config.yaml
num_hidden_layers: 18
hidden_size: 128
num_attention_heads: 4
num_key_value_heads: 1
head_dim: 32
intermediate_size: 512
vocab_size: 888
hidden_act: "gelu"
norm: "layernorm"
norm_place: "pre"
norm_eps: 1e-05
positions: "rope"
rope_theta: 10000.0
rope_fraction: 0.25
qk_norm: true
attn_scale: 0.177
bias: "none"
tie_word_embeddings: true
parallel_block: true
init: "normal"
init_std_qkv: 0.0452
init_std_o: 0.0452
init_std_up: 0.0452
init_std_down: 0.0
optimizer: "soap_variant"
learning_rate: 0.0129
beta1: 0.95
beta2: 0.99
weight_decay: 0.04
lr_head: 0.00861
max_grad_norm: 1.0
warmup_steps: 48
schedule: "wsd"
decay_fraction: 1.0
decay_shape: "linear"
final_lr_fraction: 0.0
batch_tokens: 32768
max_seq_len: 256
doc_mask: true
train_tokens: 93350000
max_steps: 2849
dataset: "wikipedia_en"
Each number is 128 + 24 x the weight over the matrix's rms, rounded and kept within 0 to 255. Layers, rows and columns count from 0. Numbers have three digits each.

# up: layer 8 MLP up, 512x128, rms 0.303, rows 496-511, columns 0-127
# down: layer 8 MLP down (transposed), 512x128, rms 0.308, rows 496-511, columns 0-127
up496:143127121149103142136098098154137125107109099129132154114056122120125134124122149116150114151137166122115092113138130132158120171141148110126112115116136126165112077162112139109140121143143126113092146126160126149134165121148116144140144086126131107110138131138141110118108118144136145122155155102135152171130150151125088131120126102117091101142130107122119139153099146105143122102140
down496:158124106089129128101143143129109127147135138122123112121162098140101126132177113122124094093112128115134117111119104134132132138102114110112135136150117099146160156120130117098154132140118108143142142139134135097127138128133149083115120090101081101150129137118114090115138132099099124107117109120093125157104163087160149135103123125088117135132062162126129114129113111121139151117149
up497:163101154150096128118135112079168107162133129128151165146117125139162115126112164084178099072152135098114108157104136087134085102145146153109123143136128195083128121128101165115155129109127114078151085120112144101140154087138105125116119136096115107104189128103069109119127117152143138138142107118115143157145150110130156111154152147143133137143083167144144147165138156096127162142105
down497:155113180091126123130167107141101120146089124089132124154107154189149121157146106149126136117127140096137116128106136092109116081093136163143101136143154111115113143114086110116108094112177114180140122130134129134126148137117120167172092134105149128156148135115133086164150145122166152128134105132156110134131144134109161142130136090137138124090082071108161113155075135167086132136153
up498:106115105157145147128097053137135131147113115121160151150129120132119091126105129140112123139159121113075106156093154123128133094120180144118156096151128149151130119108142105131148152105061128154127115117159114148073162098157094153149106112107119097147146152136158114106124127156116151116114120137104111179128118144115139174154143105117113111115105111100133129151141104127107145147141
down498:119117082092143167102114139122158108130123127107111126138107134110149115115145139131135148122120125109131164124112174106136100140111124115129107152163112109131132122108129185163130137126104088126128081127157111140111114154148083162171114113179124104141140090154144127126115137117204146118125091155100186109191142142115096130167103144152080173082134133158141158146103102148148075129134
up499:085135110160119148106116132117115149119113134152106188107102160137111131143144177117095154148141119125115143153115110120128106139141121138129135112129146116169160153139134120152098123109139131118144135120117139089100140111145118127109121144093118156124113158103153098129121130138094136118168113074144128137139116106134166137139150115119125113139122108119133124112125111171138126120146
down499:137112142151166158116148127109133146132157115106118137109104143140099130147118119091098144133115130098130152149109124141148111112147131131149135141123123130135148205136119103123128160106096137120131096124129105129125137108093121085123126155106128111109126180117131119143112132123123133121129137119113093108116113140143123112115122106118125143114138124152136144116113129138128138115149
up500:140134145125129115104103107159143128076099082160118165154137139150161143112111110122122139125120119105092122157123103171085104121111154115101129117122108109149143122106136156111131092119148117107114139133096103151103129124139159132147122103136124110129119143107159160135171188126134132117107103115129107136150147155143132149144099136100161149159121150114107139138116127116103134150125
down500:132117113140109162128116087174131123138135147111132142112135103109087154122157118125153132107115108140123154097138142122145159092088166133177139167142114139119132138121158156134089125159099151148149104117119117125159145154079136097147131130162162116098116099138136127097116100141113132118101106139119096155116134133112140157140121121156115094133146126164133110104155112118122117118154
up501:101119136135172107093123108124113116132101141154143136154145154084176143120107150073102112106148197147125137107144125129153169157152104128117105104131099112140120128130143096102154136146127150141133119098140084130113136126139142157137108109161145122132128130105129120072128128102123132183100150105112093162101130088164080122159132117132128151153154172101147175140155110084093066121169
down501:120129118122134111166105150132088147126134113107140156126166124137108090111153115161121153140087146123117129112124113131166129158138153170150129187155143145114141094097114121121121066125106128120128104144101103114169160083132088123124092129119142114100096174126151147098152066139082142132122201104173125126151110128152072121094119100128153128165122148123124133158114112139087088117112
up502:150127062158143102131145078111133107133144097143110084120113167113139175099115141136137092144094103114099116130146099138123140172104133138108119120148126149115124098117152111151139142121113157134139114148155152143126143150104118124133115178108142157108134090125133133111118110141156154137101106110119154126129120109141135120099161147152150102175135114081119171126138122128122180124124
down502:115172143099103158126115161106163139112120091133118142128123136161112109090124131106172131082140108134143134105128141145087143112123118113094162114135127111117092120128153089127160186112089127141122142105124141154085156130121128131139113114089125115106140126087133169122138114122104149112139106118126142165116114128108118107151222119137140145169146130090134130140107169133149124151157
up503:129080134130128147104117133137172152185112069130144124121139128145097165136117131112136156123100123127114093125077136127123115125165110115153131108174135136155123127136125140126125128089133125176117128105115155112171126161145122136136137099081112169139100076101107136125110089120152139169152181127097118138164124104153130131134109147085065150125131132131166184132136141125153160120126
down503:104103112172087113117133091142135149118120111138117112126111160139129108135110156147123118119128132119135120136160146131145119128112100142100097182136141107132133158133159099107156155125164154123110096128142063160100118133129133103096116090128156128169122086121141097146152124127105092128129108120106180119120112088110101157085123146165176086152169147084118116127136137154124111119115
up504:122114086146167135113091116106119131097134125159154123122084129104172132099090165114089104093078123177112121116105133114203145159161118131101144121130169172165149125121117091129122135089116143170175115114102178090089142145099153131100118145133123132156128108147160158112106095123141112108126081167141138123105160125155101086110080145097106157169138135134136127140103165074102134122144
down504:143099118136103072094155087114156120120118128148136144121122147141134073132143142093128136142114131083127088095121108120142139161081101125125133135121116154117134125074189141140133092120109173128131107126131209119146161119142141124144094099119130090105148126121143157143117145126054135121131138122120114105186126143090168154141157097171198179112102087133160124191112133135154136165077
up505:114132121137169099126179130115150121115117134151122118138138140082135120147143161110106184121076120139135080099177154130080123089160124120144125077116100155152112113101135132139104142124144142108135116135103123102181144149086196143080128139126109136127100107163169169107170080128134113136154139137142136115096111126160146124154115186088147160188110123149143159102094108108165106115169
down505:186098085120111145168159080169141103100154101110140146147130100130146074163083101108105124112101124128161124097101118125156143125145159177094104166140126107144057131105082143138106150148089065138184115118112113161151137133146092102077137126155116146106150146124116159115113138130185179107131134133106109125138167139130107088107126142141135113160149102130130109088149158157146102095125
up506:141117117120099146109177125118137102102093157138145121151164106112145146124167098147159081114126115137103162106138128160122116152096159132129145079084155132105119141137114118154129106128137099124120104123116163141066128100129169131159143089155119162123120124099128132096120100123109144172122099132159150185146121103098121119136188142168112145122150119140129133132134120130109159173118
down506:098146131159111124117116123101153166110130136113115101165129118131115166090159100116136169175091142122095147136150132152103128124108111147102128183155111087126115117134070140107122113106116127112125146131172115144146135140120132059116130119140137094129142115127120162081128119161161126115129145154133115095091126164105121127121153144107123144107115113144129102121151135145073116111147
up507:139127125140113096120144136146074117139139092156115140120127147164157145135143163114147100093145115100098148098195152120132106092135147113129127161098130134140076095121148116140142123130121099154178166143139108123110153093146175149114112122119190136085094132137158110104077144126148108117135166126127148111111135133127142135116138164157123143161121122179128128166136085095057121128155
down507:123149148153136149101173191120120149102129108097121136156098100130135162075102117153165168120147114095129121102117137126144143137176154142124170156122142117096156121112121139109103112118161086136145162132135103128116161119068127146132194112133099133147105146094090162076095130144112130146140112115195084142145167100122142154117133162101099184111177104164129117111099124133119064085141
up508:150132175152129133116167170150079154145115139166119091134118152132128123137133125104119118107120097091141101128172118120098140154149130173120122116106101117101098124174132156123110112101116135130135131115133130106099160107146129146108127141123162119116110096114132138123126119135164131126121127081092119099155140111157103163141118153120143117157096084116112126139134124128106148113114
down508:178112097124166123091137108138154094132132125122130109172140139132109127147096132101106144151114113143119157115124161127095133101136117085092153154159111157140138185095162130129133163112150147124124116128139097110111094117129113068129132131193119129123138143145132120106129101130081095127135136163107103146146177148132127125165130126112107112148096113126162137131135156139100136145156
up509:111125135130124120144087122105133135082073147129129127130128154161128200068137150091110121150128159141122170104144154143107145194110155142151140127159072116158130167155099120108157109114137095103133124128115134125120069102157139151131086136149114109150117136142157112109118111099152139143129118150134132109087105112144132103126103135089129126133151124114139154112153128139157131118171
down509:133142128130131184170119167110126137149117157125137086149118152121103121174157175125144106137121100175111177117152121110138116131112190104105164127132138109132091152127121093126125166111118122109196144104136136145160134166129088158158174117140155200126102104129140131113158056149155079171130163140146173142108122136124117142103133116139145097141142069157138106146087113098118148120162
up510:114172095107129132161134107111156154141143117116138098070130126129119128130127149147109158122107127102069110118160105139139096129144110160122108123106103120102158118135144123109105149109158099164171126131171109142141139140099188131159133115092095147164165103137114137169143093151143116123163164125126110107137081139111134113160130152091139137144113079127100125116112105146116127174132
down510:124105128127152117137159125164111118116184148122087132175110144124110134185096097123136107120114139146123141129081105143149097097111135070162154112146130133109126146136086147093144110149108103131126159122102135149120095068178128109141166160131161109143124124126111140142149131123129149107124076141133117188164166108136150123116120160117132123121118157130127197142183160119127114124098
up511:117122144083109121136126099140150115117135133106185121079137153112093116155138133134151096128141084129104167109117127142117110119124122111137140109143106102188153080141120082122159143118046137153131135117103104144122149096134083145163110109119140117091116155110119090133156110098157126148119126157131153163144150149107168129180146132144122148104118112098161119144154153097106130124129
down511:117109119125131141136150145129143142127104140134112096141116120102114115133122094101147170139095174128128148131087153156072098147127136114110129131183098097149122141131174144135140149154086117126107125137119093134122126132141090122119128114163143120161096116163152110115112153125144140127135144118109138134146120109117103116111089144098132135133133165106151132120141166146135134128118